config = dict(
    d_model=128,
    n_kv_head=1,
    head_dim=64,
    vocab_size=1422,
    norm_place='pre',
    attn_scale=0.125,
    bias='none',
    init='normal',
    init_std_qkv=0.0442,
    beta1=0.95,
    grad_clip=1.0,
    decay_fraction=0.834,
    batch_tokens=8192,
    train_tokens=96040000,
)
Each number is 500 + 25 x the weight over its row's rms, rounded and kept within 0 to 999. Layers, rows and columns count from 0. Numbers have three digits each. The size before them is the row's rms in percent of the matrix's.

# up: layer 5 MLP up, 1024x128, rms 0.351, rows 810-862, columns 0-127
# down: layer 5 MLP down (transposed), 1024x128, rms 0.186, rows 810-861, columns 0-127
up810 117:545487487523524520500500491493474490517469513472504452497510532473509489475509441478510518486509516512483512475513517501577491500503541518504476499499480571456483509514512535463522496492515508487509458490472531486511512551496484530499483486480541484567495505506500500550535470461482534516487465509505528502503420495492495530509506485535483533482522504491510483517457500523486529486489
down810 108:506527484503493510485543473471492465494508531490468484524525507474483454498514472488435477507471522527480480461546481463496440472535448506491486526448568502513477500555480500504496500502522518511469521488488547512508503493505528529539483494536509508454494552503515512565489503547489522492503505507469518484525478501471510541515471523497507486503515517513508508484490481525499501494520
up811 078:511435485494514467471486570515470512477470500513499510504468504491473466504511540511507514485488475524483488529531513502519474481517507512478494471559468478496513491479458515490534492507514490453457564491499498547477548525499479483490474526518487511483481536496518463481543478496493498510493476508479503508486506477444497439536478458524482504521525494507469504522514534496547505505528
down811 075:529510511492502526490501512486508458509480493506533481483477505483474515486509492472493454501508489460525519475599475504543520490533494495513506532492516471461519507524466506511487489458457524493540487507529535457495475524494518497474458485516514493487476518493519509531513525501476529480511460485554514557459492506496511489474554548470500509544542480511477527505498477485504519526488
up812 114:501534501483528476521524540501488513520507452469512448456526522512511488506519472527477493505497505512498468520536442485485512478527535553463492455453486504537527530472508497521496493534507538485535513427455522467472478495448468483531554502485532471506496483517504498518474524499526483493516498505478498481526499515528510537503515501482485527537493519512478534507490494482490492534503
down812 111:493485504530452501497546496432501507499536498496494533518457486536521499513535498527491520477493507545489493516433464511502477518535545521479484484514483474527503471493489495530466510516512518497525492496489508438506490509461459482493500521458533517522479505490509498525472486469480464496464468471509511471546485510483456500491499498517494502531467507556514506508557546498475485492463
up813 122:527493524483512493530509504513542514524483485541524468507525481531494500481531472526508552473506494523511519476501507470498483548514502513477497470506520532468519467486491504489528517493511490530535482529552540476517492525447478486546526472526520560467514485537503512502496548502490508495544482493502504469529522525529534483536490555487488509503524466500500480457444494481456532520510
down813 119:468483524470492469480512516508469537558514493498459500513514505493481525540456493497515502477533489490523482484501509500487509486509498553553486468568455478489468476497496534450476511491506470499458498501528510485466464548486492496511533512476516551475531480507504509466491526457499457520500537533510519476521530506491527485478524537514510489482537538482470491493494507483514461516460
up814 079:524463483480477480522469501504548469481510500527468499478561483522520449517499498450478519501530509514490516523525486489494456515539476496516490484496456476463504540470506491514522495462518459530483487489518527540525504546509457509504544538491484469498479531482510537468500480501488519482544492520473483503502508507536471523540502486494534465537518527510566468477473515495519492489492
down814 075:528503505492458536570535497495463510482486499503497507464520472488487478504438478484507513486528471497538518565519456448524535460484517499487506476515492469506526494475486514494475493523481491538496557547499505499467505476497473506521489491505485519493469468488485511521493473522515472490474478499506499525466538476571470474500483516510457497502523506478498530482529482487529517545481
up815 110:514493502514499541533498486522460512501488476491497518491509449477481521502455496495487526516525543496508513437501482559475519518526516486518579473477496511477482494486472475508489486518520519475510524479523543530528534510484490487465457512508549547487531503454511521499489468491494502527512508521512487501506497454488499488542517465474468472509475480482518528509535543497450482474466
down815 109:532460487531510526503501498490455489424522539503482447506528511486459499509488499485497451496488471498477491501499514504504497482528502502442532471485496469478544520517488537534456496495485528505513519520523471471533499513487514521482556558499516485485498490529520506532500545494497499493507505509493454489464500513520510517501500428475454479549458520498492523511501523481508462488488
up816 106:504508508510509533547513489506489486500482503529494499502528479524493519529507517523508452535529536459505535482535476514519500514514516488534550494459496490532490541540513491530536518473499490457515500472535509484470481478495523424505467416525489517490499514462506526508511504493513487464485458496461454463463512521482493487526503508466524525526521515496527493495514446500495520516480
down816 103:503477483511504485484530508520530527501481511464515517480525514462534517548538533521494529483542492492512495484532515495537494493520509487511517472481510513548491461448481536471517496552516529503522467493501497513499531454480498478497475468527472509505542500521500537486537482486487488471533515465459493451491521541516525512550539515557460491504476495501468506498548489529495454502486
up817 118:503506506491565497515507500493501497495494467491501503484465518462463511511494447478510449507521515522489498501514480518533511446473519513530535477457523467480509483515464489499488479490477497481551473523468516510491483530519487486478478560490505498493507507516491533516536490482492479544512470501476495494522452487499488478509523530564517489525496540547507478472516500576534535527461
down817 115:532476487551533519558470450518500475534505510507490501478494474479509508482470494462503457483482521491475490486524505518498549459514490495511549455508506514475463500508486490515497498478515474478463504457458533517535518525501469529528465499498505438462515520483478492509527499469451508481522498482502488494483547537477484511469523542534547542509487498495507461521481514520476506480510
up818 116:504489525502491534522496511519499539558417531502514547511517489527526460457514493467509539494521515484485482497494460485502481489519503508566535551506508544450481493519512512513513491504484501479499517457494480507510514532488498488503507468505485518505458496535529493499456459505469493517510502511453513496515476525475500496468438529510511468517539506487510465495512450490539509490489
down818 105:531494548478517465509535489478518522512542538499468467527490566465554532504499503506537517513514499526509480494465473532462493501550495479447485517488460545487493486533503517490505501491477484517453467482474525494493497480498508440507458561466512501486516489469521496522510500476491493481515462536488521516529497495537462492502489487513494539505498537527484526503513513528484522536505
up819 100:505456540509519486520500461519528509477471458514519555519471556509513503499467530455496485492517504515469523503474482499524544502525501509477521488520477506536515485504511503478490540423514496510516471489491491515501490490510437500462493498502527487490485483490473517446489495486506504511492467512532504477470466507512453472459472437510516489562455490525509472492484519521515499467490
down819 093:482478559477483536496492514453486489502549527524492489508481496538491539500497469483517530504532499481499463540464497502501480505460495485442488497527497518509482476498539492501486505559490557469506517474489518468509501456476539525523498501462507494543500515514481503518529498505475524454480535469528506512480492453491555493540500518482524485518542461497484531520504465520478462497486
up820 108:506458524482503539509534524516456546508527468527493471463487483545500470481485513494469488508526472499477471509506504460511454470454488556518495490504513485494497494537539513532496544489480468499519516515519504487472516562505490506460506498509500470501487507528509518481479511481516438461505478473484526493498485472512517518492541457510458512477464549473489465517504519489469453501479
down820 110:506465483469460528487485470487475465532476523520499474522516490509496537543473477512514514467485518532532496534452454506488532484547516484541519513481508530533486476471476496520489511500501500477501493484514435474531505497539509495514542488488494496514557491503534494526481555498492523523487506524521528493539497482528500477470517508502480508513528462590490483516506494478530503531512
up821 103:492487473464513482470511491503445468531492523423488502527529504531474490516538498513491508529446457481507479470470481514493456520466515531481493478519462490533493488485520505498451540531487524545505514504496488538528486509501547524505484515487464485515466500516474486497468503496515496508494466454495506485486498519461520519507529470459523453535529462512499508485529529472478513541505
down821 099:482506543524493516511520510521545492528519474491466479531521516468506505486467538530487486428505497474479518448465484519534498514489500481538460471490507505502481523492493529505499467511517490496501477496517530507487466450409494528474488530478497529559525533464471519506490520502512470486462499492488488507500482499465486504508464480456509471459505507504461502463519495490512517478462
up822 097:504453468483530500502464502545492521517491519538503526529506525490494489517470458463514501495469462486454464527482509490539502483508470472494484520565509527543492501498489492473533521513457470500483494512514493481520462498475475478536553524459490496434477482526467475539514474538477487515529476491483514491504526489460500482477489503498519490487533501464495485512486540477548528528519
down822 100:503499538482494528479499492512520468506544494524499484468532478488472490497439544512537500512548467469562497472502493485511518505510432520521518501558531486477529476465498503484504519479531524537459481489541498449443485454484485543489471522461499511510487523485497501513463504488494478517481479513474516481523514504491503510529526489452481508507491482488468496491475507522526496545496
up823 116:493523539510515509505487476459478489495474504503505497490520483488531491490503528495497503493504484488511469477470522490504467464495526545516499454448527586458467509467507507526496506438520544480505514510522500468508477562526516530482477507493493515489491501457481511522508513499523500514469442551491519518510509524505553489443481541485489481526508524457505507481505490515518542515519
down823 119:483511475546506537506471514549492445512528465514470546485489547508514487482481489456471526508460541495481512486498487496523526484522449477480474488499527501495526476505529462513559528433504475539498530492491439525498495480481502535522525512481481487459490520459505490485534521507506501491512483480511493525508508489460519525529469521489451489485507470483492492496487469543485484524500
up824 107:477507511478498505532496548505515468510529459477489514502515529527509453497504464491527545491538499579491486495537502507506484498493479520518518466476527497509479491492509519512489514509490499525512485530451519536536477499464488492521503450516456506512491496523526459448483501506483517517492496496525491477502502505539505461549473491485546490486523510450516570457476480461501553495493
down824 109:579562503504503540506461484478501510479511521461520528497527528521485493507522488506484512491523483500483471488491483462488485473489492528510528477530477498493463484523509526496490513500479545503456564463482474524528495512521504515517522486490509570557517503486487508521480501459513510544471549491484496493508510465500515506487561518497469486490517493524460502543523476490521518477538
up825 084:503498543536550476516484521473528498523527467517501489501488523515491493465450513478487517532461499462471472483540536470554465512469486513521499535489479510512500514525465528476522521522480450490507513496531513503498503480518504512555538494532481508512497503510487533471503497524489495514474465554473535497502498507504524545511573490516498516525489514513553477487484523461460530503531
down825 089:511523468484501499457489533496517506529482524507516536496525521514495494477465490508511489506480463512473454537511521446502496460471501463526513519475498488530492501507519502481500481476479503477493507470515489457539445531548478552465514492491508505469523488487527504480475513499466512482496553481482485519514498462512513541521536550575460515525532465507489495482506484461544500469514
up826 101:485493527509473490525522468472518533527541440481469520500485440490494484485526477520502485537491500542478454462514498513478512495462525506472469495564482481470513494460490483511447506498519492519493486509495517536503502527434503520532494536471450512505481486482516473475525519499515527475515539538509485526518476481529531487475470513521478507464456481534481485487487480471510506486487
down826 091:509459448480548472521499505522500519488547505505464490476515510485456496536511589484497515498476499527512531522491507486500519537526513518523477483512479519458438538512410534464487527514496528503549499466492496525481507478502479517485496516510526477503499485514498504480485496528480536534490514489495534513479483514541460488504484518487486518487457510487529513508488493521526530509525
up827 118:487495486492469503521547473507499535502482536501504464487538514462513472474539516501477500498528452485491486524508460508538473539457518518516498492457482508493512484518500493476507511507504501503537443517444517528494480542522551488521538583525510508477533492484519516466529497483461482504453473505507526503460494535472493508482481511494466522487569493492498513496503487507503504482469
down827 124:481498518500497544500501447507507461558508525478519479530516510536530526503500478522508536514533522520460507496472482481477491476512526519519503552513533506540499492444477532514499490514524511489515540509461496496473486487531530513401478507492553493490506489517480469521515532517473453501522477521517496549471526480497473486487501515526484504544483521490482513509526519471516498516524
up828 144:509524513509549485512479476491465482510503502515524485495519499512536525466502485534484506451522447505443506499532464490527459543470521503510485490514471540490507525511456506491493529506483499495531487501511537502474494469518525519457493485477487468520483476494489490484485536515474452501488510474496489464498509502520413420509505498450483489461474464480525479505469472502507499480506
down828 136:469486518513477472491546479512511492495499484533529464533453464491519484510533494501493501526494492518516502460495511493484478499496522520534516520503493431482505485505509481493507473500517449518505498450448492511505535517532466494477471504575560471504543542537513467552517480493472491490492503507548502502487518532511446462478493470497476494519453511492476489506483493510539491512494
up829 102:486499517502497516516481440478515501451511499509478529480494507489486474512485488470511541491519489526451493523503536461481494534519458521501519475483472503517481525482518493477525543486526509512489449520470532504508469525492505501491518494523525547476490495541516482485475549539513484471480461498461534564516478464486536469495541434495477503508453511524495510515534466482516498472516
down829 106:490494483477540516503521521515522502494476493511496469436570532511464472528506536472453506494539481515523478506509508489489535495475531519529506502479497522485488532495503523493538524523549521498463491467455525473529482481498500508533462511506502504481463495512491490489467444526521571523498505502482512504482493513481522522474551492502540489491521515505468521495503496455470440490532
up830 104:527521495485504510523438528439498486507487461511491513535477490567525468504501492520496505502492508473463498496485501497496503477506558513483507526477524503482530506482478505513496503519510524509500484499520508538480485587526499480539484487489490512507567481492490476507514500495500515533514432512486517538518514528494517536559483502485511484530525539489529517498465539513463538526529
down830 101:518524525528527502483535493477486503494540534557480526464550490544522470520480444494518492476513526498519513474502499500529493476465507506507529509481490494541534513539499448485460554477489504501465502567530475496522509536475487511469484539502444512502483517508472522520487513474478507473467528475530529554502512494522535463498538538490487505513484504495512499499512511517490479505479
up831 111:477544528487473507539472466546466503473523533477491483489498477491505465520519532432543523513497493514507524474485473560487508497537517552531506479520509492502510531475513482482474476474517522525549465493495479450552519480517494532513497469493484497460508474536475499500537513479559505507502481504511511485483502532459493504474535496494472467498530481469494509513497491523500505536464
down831 107:480494537503525509504500520475476491546461511486515489509484525484468495481496466459506514515485497535461487483534533524555484491528480477484473510513456465495512484503512508501516515478465523470525452514525536495492541494517492483569539496498540523528487487478496506519486459498502472490524512478525489518514511485541447486523500455523500493483494555476495500517532517565477486557527
up832 090:507447485542544458528502526522504506513522512522546445482464520451492511536498511535554499492488515481497517494524450464485479501541497514508513473449483517473464520462478465481529517517482499483442455551504485526507473481520527479532491505509535538531485502485510478520495509496525534488489509472509483478480492459472513505491514508472523494475457468483498513499476472492503476495497
down832 089:488497465526491471492486491483490471513495536484496499470511518487544502514492512500512525498507496522531474482497469494489502523485478568503477538515499483470480538498495517529549500510505506517468500543450483493497531528566436537511474523500503513456528495512509538532492491489516500418469500498524493545510474511506532522522497506529515504486544443517459528497463484501488462500490
up833 123:520511490520489509528506499473457495450508438497472474507522463481521522466534521516527473506510505495478490500513512476506461472487505482541505495495465528492499475501466538477481501461503486472499544474484512516481507517541498437535501514476468457510483500535531477471444514512487464457499448524458511511536506513552540502479474499502487534519508501477514482495518474525461487473517
down833 122:534474528520492520506516543517489545487454516479504532512495501495481484439532487510533491523498518496489515523547518541523537490479475457477484512548499537546513487487487488490532474488464532504485444497502503420513536476495523511518477455511512515470480476519519480491483474494483500502486515504515496491482514494485552546529521489525472498503558514510476470462493502495468468516495
up834 095:410456522511493450499500512492535467483478483479508495505565532503514502488494501488509505471455540507525510478503544493513519484504505483482504509468505518502465491483508486488501504477515473505524466519485466460494492478498497499566505480431470468494526476511512515497538508516504503502500496539447495551507489522510477474481488504482539472495497520544464486497460508498528496467454
down834 098:515514510508512498510478449511553495516554474475466500523533517457488526510503530503541514494485512517487507513488504473506496526488505513512478514476471543510494486523533501498485490444502527503522529467432464474525515535527576551478476505436504468497510504489511498548490501474552507499473487488471490524490520477498466506485523481546493463484471490479496499487489510514509515510549
up835 084:497531471462471538486497473510520499508538525498518488521559508433480528502499544495501470484503489515476508498460485493504483464504511476498526475469520484474519472531469535496488489501523511489498467531502507521544475515485472513567539470488477493523542479542553474540493493510508523541494521479465471491493502508511503510473507470524465528510500461534481473502484466552496479474515
down835 079:510523480532520511460530482474500469495500479509506483505498504490532522489509493520544448541537459503498544497529484467524502511518497479532473450485520477498477499488500469483477498511482463480499499531487489505517511496510453501478469526515487502466481463471510500486473493475512510544501486524428458457479518455531556503485529471548500475521506477483510501488510571462485469505501
up836 117:502493485526504504470482464496478512484461532509521532525520542446493454495489490545484489498475461470497505473478503429527494499490535498497522499493506503507491532514499518485530497526491446478459512481501501533526498482502485470468473502442520488497512463532465495441498539509546474519490510482475485513510487496490522525510428485503509502544485512541484432523516505493481502495504
down836 121:467528482489481527535514529477528492509476529519458494474507501506451502527463515486464476492478462504490505519534466503529481495475486507530512470560580523549520521508488484526487526504515545516532486516491510463501459486513502510460528495510463508494484495480496519500498531485488499474478457485473518500521559492493511528482482435513503487499478504517516505549525472494551527509488
up837 053:524510474531445510541499519498466538487508518468524473505510472486471533522480524520504499479515442505482499517459487524484494481514533530483500522481516482528483517498456542471540481485528551511511447460497502477508534510480498520498507479517503518499527476534527492514474486560521525554455500518451516508501497509482487535496499488529499473491465499479511480486529505504550535520551
down837 058:502501545555494512512486528447473525527474495487517495482490458553483474473497499509547509484466521510475491491502490480563500505439499482486517544474543532543484517530511505514524566502505450501504449484503498523492517513535464477481485534464539492477509500508525499519495506522499509528515531492488462520504470483523489482540500520481505525492510502496529519483489513482529448529518
up838 105:488500522480476525516508498518501537487547527475488529510505549547497524483502525466484507508483518474482459538504484521500498476537536520507495501465492485524551498482456433503527489509518487502522475509506467532521519505475427495511518522496499501520438471501518497552492487489520530498517523503538509474492489440478536532514568546490482508511492488513502491492504519502492510539529
down838 105:524546462516527534496551502497531487486523478528494514494512486527506517521502521571476514507513481537514523503497503505523521517491506545443488514495474505493538467534462516537431468511470542495465476493497488483462511488514520512474518469506508488495517531517507515490439531485502524514504507494494461521468458553525500518570504484521506505529497488494474490531515480492511505471481
up839 089:440439517482471518514487522483449553508489505474465537464480500534509518484532495529495480486523506466469495514493489482494537477485511507528473526476524511447489520498531493541463456505534496502509537496502536571484517524516522495468525517477499502486452442476517513539477490517490510517476507510495491538513530471523482486489518516464531458485465528485502503505490488484495518502492
down839 091:442496465507552481486462510510500489497492521488530499496530486531503505437479526471500482530493538476494511472455514505454513471492508469522503476488496463479488472505474533483523481537495500495490521493458508455486501510493461499480465473546447500502473499478469494516519503512491484497514488470545473476483514496507465512556477508515507533551536513492483550527535551481504480476487
up840 107:485490479516483440502497537493492481542500521480514448513499521511501512504547462453528530469499536531469503488476448501522519517505457521499504461536504517496473487469485499520486510525522479498507517535488478483520525528520501518508443512479501464494496487535491491483505457524496472488543492475492547487464521488547506496501523533538521516536508536476501551447502514472475534501472
down840 109:480496512519492453500496506541513506515474516568507491476520463494523509495516521459485518521518431499491522493499521536453479481460502487501492467506508493538516464475525496518482532503479532510479509524466515503535488533500542524501444486523489491515509499528496496453520502449503525487476499534530504498509519530483453472469499486468527469507532509444512560481507510526505532538502
up841 102:509543469473527470501498521476536495476471498487484471502506507500530554503524528504533473520499517505517511484471502563508533545484527508488497515498479570465454542441455519489507522501571494503530504557534477499498525531535470503491496499480485516485496493511502500495490495495495528457520493500510511534445486517524491513484485521497467461503524520528532485528498499504486497505546
down841 103:458480509446516504513491511482472573529521503483514505512518467492498532527499480528487486458526522481458500469512522528478491534476505455496479533509524471477477523503506518523507535529490491535516502554427483479523493466533538482487467463530507519495539518526471496490479522492547514495480512486517479449512519501497527518472489483539510497487568489509466486513493513503512497504522
up842 113:522503501507497495517490547466523491507471497513484491504475516494478486532521520495507541492513470509482496489515472471521458493519508509463550484503507541510478506465496500492472465472506492534459484484484516514518532518502504456503521478538504535529480491506506480518518518544516525505482479506514493467492481479422538490553537535515512508443422468507480538531475465523492539490474
down842 121:479514457500492502504488482470532473525486502517511469526462493468489476485502490512490479527501480557521505499516545500501498526504520491549515498509515475489504499459447506506487525497499451526459521507476546487531490523534516534508482483495467532502506496467521475469470504506544473448552511485486488483440497496507511448512499453506533536501516473497521547531489501510529555523467
up843 101:496509499541507483465444449566463514518473520503490500479523534503491523498511524490549517508494513470483517491491539459502536506495478495528506465438499492517502460472525524474508519493510513535488527480508506502511469500500491473486456495476485535524493522497455502491510531500513473468552472514513501476480479466526507498519431443527500485506483537498507511499511514470509549497544
down843 098:523548491493540541523474506499496482521490538529474519442521528477465496517448495471474482467477531474495486519499452498483525485487482512499513539482516514481515495448551506487515474530486508511517508476539488521502500475518538478513524518554516515499518494524492493520444482483459490498470487543524488485441513519537539495505519518494495511512494458535552463484483471478483493492505
up844 085:526508512490490543495501499483483528476452540486479473502489541530501519483488527478501481499515465493511498540514476508518486476508525530544502480492510470496478550475499517457484536476493540495482488495454534498439500512495520514486489466477491466499517486478550514525466565518478494538508536482484485475509509521430476511479480515522518499499552464476514494489495496474480520510563
down844 099:542529477483460487502495491495519526538472490529498519503487500544540511515527515514466514464475520505455489478492451485504504520511511476507485519448519500506500524525432546522488466504478470518491500503495508523492486540488488493505505502474523485527538545480484529483502476523491471434525469509507457504496515506519550496482497532456517512560518487465545496504462527476498468494472
up845 106:518535493442484484500468530517486498454513507579510489458489526478498528479505476533532468471510533515490502510419495493492499516534526484483508496508443522505534512531498515472514531541504529512519519496496501516503489490496516457486433499488452503490464461515467491487504474482538512478544493493519527482482510528505504495451485544476501509496479506472483530507520466476490493501506
down845 099:512509477542496482483517523470489508471511495514522508544485458493479488492498489485507481477529475570504486473501510529514515507511560513511494484493503545513526482480484449487522505485541476482489502512505494498546516505495495493529483505468474488481479521483468555476477493479493518516535524513484498464532527478481527564442525467543518523515445492517493487498506450528460473469461
up846 105:511528524507460477515516469525528451527487503505500525559521470492533463485469561494526479489533477493483496470480519479510483500508489479453550518473518486471486498513472454548515501460522478464503529523522485505532539472463533484507507486472511454506516468521531525480509468517486533483462483508473507478528503522510506499558506492490503527507520497518540487509493456531525487477518
down846 104:488546519523517524527472513484517489514497525479546531456501514485461509490526486495482509502542442495517450472547493520470490503554469473488485502492552495522497491496555488505504489510485518479467537527482498540538504498531506525494492501510474510506556511553532514507552487492538484487513515479530501463492493523452451498531501523473515503477508505501463512539538530510489494509483
up847 112:513503475477493514509532504495506539508494544423497493496502506497527548529507555506530479523468495495498485539465470473445467510507479520525526506482502481496503485533489483491505438532509466512525531472501506511513476537489529522542512497518501487512569514513505533514496480511496533520521493484502453533470459497477522480496499512524501515522520528429520460478513534509487518481523
down847 097:524543491521475524490483452503521463463500517500499495522495488519495507508488489517498508571490506540507494483499496446453513486503469494463498552480500478541517482524477521521492507523501476493540459474444477490532543458499528558528515507508486479481542555522493535476501471479507504462539537493550509493470509482490514500474520502515478516480516466481511500506530520490514535506527
up848 096:485515510510482516502460481538502513506481502511474474514529499494491471513471491520511520511481494576509475506546530457522532500494475528487503434471498549454530498480515489465470461496460535535524501523509509518479512509505496495488492464534530537550522461511524487523505491480504530480505485539538470464449489453499491518517469450468476484495486503487487537477494488468491501514494
down848 101:525510480480534479527465490481486491487478564521491468503494518510535519485508485501502482519449501466524465559455489487483465464467522496494504512486511503496533506518515470530519507512500499482533521485525461527523455482526512542541504486523527546522467517515460524508480499503433521531521526558517498479521536495515494529483500509489540476475487507527504510486495542543506532525496
up849 100:530537502487510527543484514493527511472447507496519466488528514527459490481533489467494521503477499483527468483514488527518473529526506526530478489535513538548465496506513512569514491506475485459541521475528477516534536465494494470496520509538465495497481491513512482481481515491473470498535470521507521512482522517472505478512512464537535524474545476520492501501508520575511514500456
down849 101:512494502510551534505497496527508513467518496517532478470538470517458521493501504505478536460483503503491493515488529472553508487490489502529457497526467483525493513544479504508479482527494461534505540481470513525509511459497506509447461532491471511495510510563528484543497489470490533554471517569506489535480527494504497512490515491459500543471525526481518504484563503514495483517499
up850 105:506492458499477523544509501522515519525488484488531529477513504528442549497524517498473514487523489440500461435533513535540526492518519492477482505486511478513463512484475484460505495489484524544536492514511489513514505476536469512538492436501512543470496469497510495502461496509499513515532497461490494522482501530476548501495506494498513532514495471465539491497525466467536511556523
down850 120:475506485488483510488481477474495498514455473545554514513473489489488550495501511500472527529522517518482523489465507501502530497461522439463529501494482526557532492499484490487481533483521471520492472542489499522514509541546469470505492522495565467531550508497497495539483503463520477528477494534517497545520508482529466541490491525489522505463496515538470486516488455487518514521515
up851 094:516468523511549483474490493518498488534502528519509519490493490511478425541529516490456506496524470463542484487486484525522507493482518488483489504509503500478510528477508473519507465504513470519487511525535539478486532478491501454497483493526495506560486464503519522503477543489446483523528520482508506483458507526498525532519572512514493497519526500488508457551497540486490434523479
down851 100:547483466497486503497483491530508432502513473515522557485480509521521483476481497450499524497477542516512522500466474534509481510490524483501479496468469483518537533520501545484479472505519499490471475481517504515487503516473492504486508558541496509504515543532480567490490465508497557507475546499523516521482501507524476514486521502538494517515446494444497495469528510527509513485451
up852 098:517466506496451525497510524504501469561498482501478476491471492518514474480501511522518484505525462517513520489485468493522507541565525514505491527482501490487462521502494508530504476439509526480508438479495487491464510503521539522489506495477527507477493480494490489509442487498464485491511546489442463471501497504494479474481492528458486411509548477505497526493538475505477506513479
down852 107:527511457525474506480504485504494482496489474479498514536510524487505486514497503495492515476445525524448508485492463518476486486536497508502523526483486516551517513523494518471479487539512553459520510445471489520518471526505526483497499506460524491500527510507449464531530509499461494471543539452507504470478516529520507474489485551526507467506498469471563512519533471503516465531464
up853 090:503492531500502464526496514508474532476482519545446496482511484468452478481523543468460518512517492481511517520465539488495465509475487549453489506524546471527497528472487512507510497535535494467510494537482516508452498515454542512520477496551496447514488508507478490518532509465508475524542486478486553527461498501519492548503483481456508506506481509497522497482479481525507490478473
down853 092:530467462452503515480466448519465482534511466580500496466503516487517492495492454519535489530482466492501495489470491502487516524542479510509513452568516492510511475480502471525500531445490484475506532508479502527525474489515502509466533475502523480520493496519505508486522512519498459565480492482480526504507530502547510515502521467450475514487493535494498503452489501485485510506478
up854 125:479521498474471511538488510500496504509513477528491487518516487532523504502504494466492462512522543478490503476442493523518480545481540540494556490472521499457473520495527489488530520506470499464538523487581490521498541509493480468489516518546495467480489470492434493512499491523499554493467457505522499479519511540520491518531481473455513513495542487520472509483499508486482475520522
down854 118:515482527514542492453526461481473497502498498550496527516486547491516527493459553511512514517465459502536510499477478518517504475497503479507514474525500473488516495521506478507533529495472490541471516476447513466515548480505468578443489493490523514478481520528535508513499462546500469536495498517496488568472503498506478478491502507493484519472498521540479467470481489520496499512488
up855 087:515483520520543546506496503506503476522504505512527474494528451482487503547424515483489492493525489496469506496513515525507503473540529478466518508552527454520486497491477472485521506490482461505478481454505481501507515423520452473504515490499472473513503487511502518548533520470517481557506489487500498467443536499491530525528517516502484517554495497477519486530493472492479475477491
down855 093:498498480493500513503514491478527466532470502597506512460498521502502499489495477503503499505508522492508491542464519488515465520491482512464537571529491449501499510484476509499465526537481543487459492543529480472511478529520519510487521486531505511497488523516529518492496444514467491523472468500472520472462508513493478491514522459528481486542472480477500484509490506545494474454455
up856 105:488508527430494487506519482465507470507509474517495492508529495468497515465502489515525503465491524502474501533538508511492486466540475502501489489485529525487458510534504486506499521500506518490515497525542505447545469487438522444510518452495478494523526510493507477524490507494533498509470522472497458547480530497500538472492567471546529487495487493528517457466460469464505483507515
down856 107:499485469537489504491478541458493546495520495520476509548524485466529516482493469503524514479542503510465502501482450474507513465501476482459514487473530535509481489494521538507512492535498500511450537495525485466506499498499513512494542492473512512438527526509458553499518481516531511494535507555514461525498482510509506514532493471455491492511545514491503493540531478498447482459474
up857 091:552494524533517515480502473517542486509529532504505496491499524465439496508521533439536453505457510475500505492497532482484469500485513508495512494553494469496499493489461505512534508473482487475536527569481548510509482491450491496500513511501484464482449495436514491483501495494536531500487460508478443468488486511478516495505526508498495503492518483505550492472515522518538524518490
down857 095:525534526486508515511486508505470492537503509492509505494477453495432499456500473477532443479448493504537497484475484502521541490462495478500499543483523488469450502488501537499540543483512454486520513497497461503477519484479545471496460496516517467517506488464500464518517529492508495495474507511443513478493513511508496479495478524459525467456542474511498475504547516528516547493510
up858 106:447551487476467499500502476511518548518523474528517454546506481524431557471434530474533496499538481514455466498489528504511538501472505503511510488492519476482504518440485508488490478489510473513512524489485495515494511498464516494471440512479504502500470494509494495540511467519475494519500527512499524501485510516533502482490535497520524506512516463543514538469457509509515521472516
down858 105:460529465472514463518523502525541478500507488536478479529487484525559508490548493505501522514506486490518514514533495530525477499522476474541521443492473496468481523543480480479517513573525485491520477505501524476521528481526479470509517474510482470488543518505457523486543494499503488510507484498543513511468495517534505450479464481482515505483552505531468454472514531507475474505491
up859 088:530471468488480520510494478534450458493489445468507542515509531535519491433537492534524511521475521482499500484482496468544532511479502490512461469463515535529496469492511545466489467508509502478465518491478482546518503483501474504473503483467514511521484493469543497494499491529509428471496482498534497509519484485456525441490464485494498506472507511542495528502512500516487482513510
down859 093:484481523494500478561514482485550494504477483469531481498488474525495525504506480469459503552513469486536543502510526487469499489495474555475568510497499500481495520517480458479480530535502510502491468485474475514494519478514512513436479469532465524472487521491490471502479479479497517547556497516476468495479526505522468493527543516505517490544501505454489505525508547492469488491486
up860 116:572518528526522527519480505478535484518485488540469505495467510473475498466556493495482492538541513480501473467466528512484525493470546512457525489521479496472492471535479473497466516517490529493523510515518534527483523474494531510512546467480502433510480527510478519515522484518491506529516460471496517482480465541511484519512485492520487472505465529461480482477493495514509504447531
down860 117:517451520534518498491495485483418473505473482534517526509518486530519532493484515503514490504458490488538473497515509490505509526490488513506523508514493449450498511533487510453464465509523511496512501477521526482477506455508508441491504495527541493498491489513497462493457537512492452503460490545524510465474462474531461505483466483516516484540553469484489518520527487520503458495491
up861 123:486519528461546530484522506498529479504500534498475473498483526549550453510518503495475510515503507479481473521460475521524479470495538525476522495524492513506510503504512473469546484486482495501516501503480515498494507562537517501533499527522524532510515482507457457529452491511526505520436500479510504482496512434500487492518450509524470531496499568473506489532511504532486533466513
down861 127:519486489519515487518514455506500544509506517552498469494540530483528493525487508480506481517504502509467506511477447464539512467531490523498484503511485476513499490472516545475511492475505527532473494483509525458555481506543537512515512543516546494493508535509468475522495495505500524538488492439462499526514496481469531449503475539464470534505493529477471487521469523517493539541463
up862 112:471523433494500533487518533490511505499455456517498485494509464549499478477521491469478534540491482469497515476453495544502491498547541520516498467497417530526480490471535492464487510483524496503455497481544542512516504518506488482512517497484530534481517478507496458499524494494522505500486514482516461530509510485515511514523507473515518505511536498507545547485536507532529481461491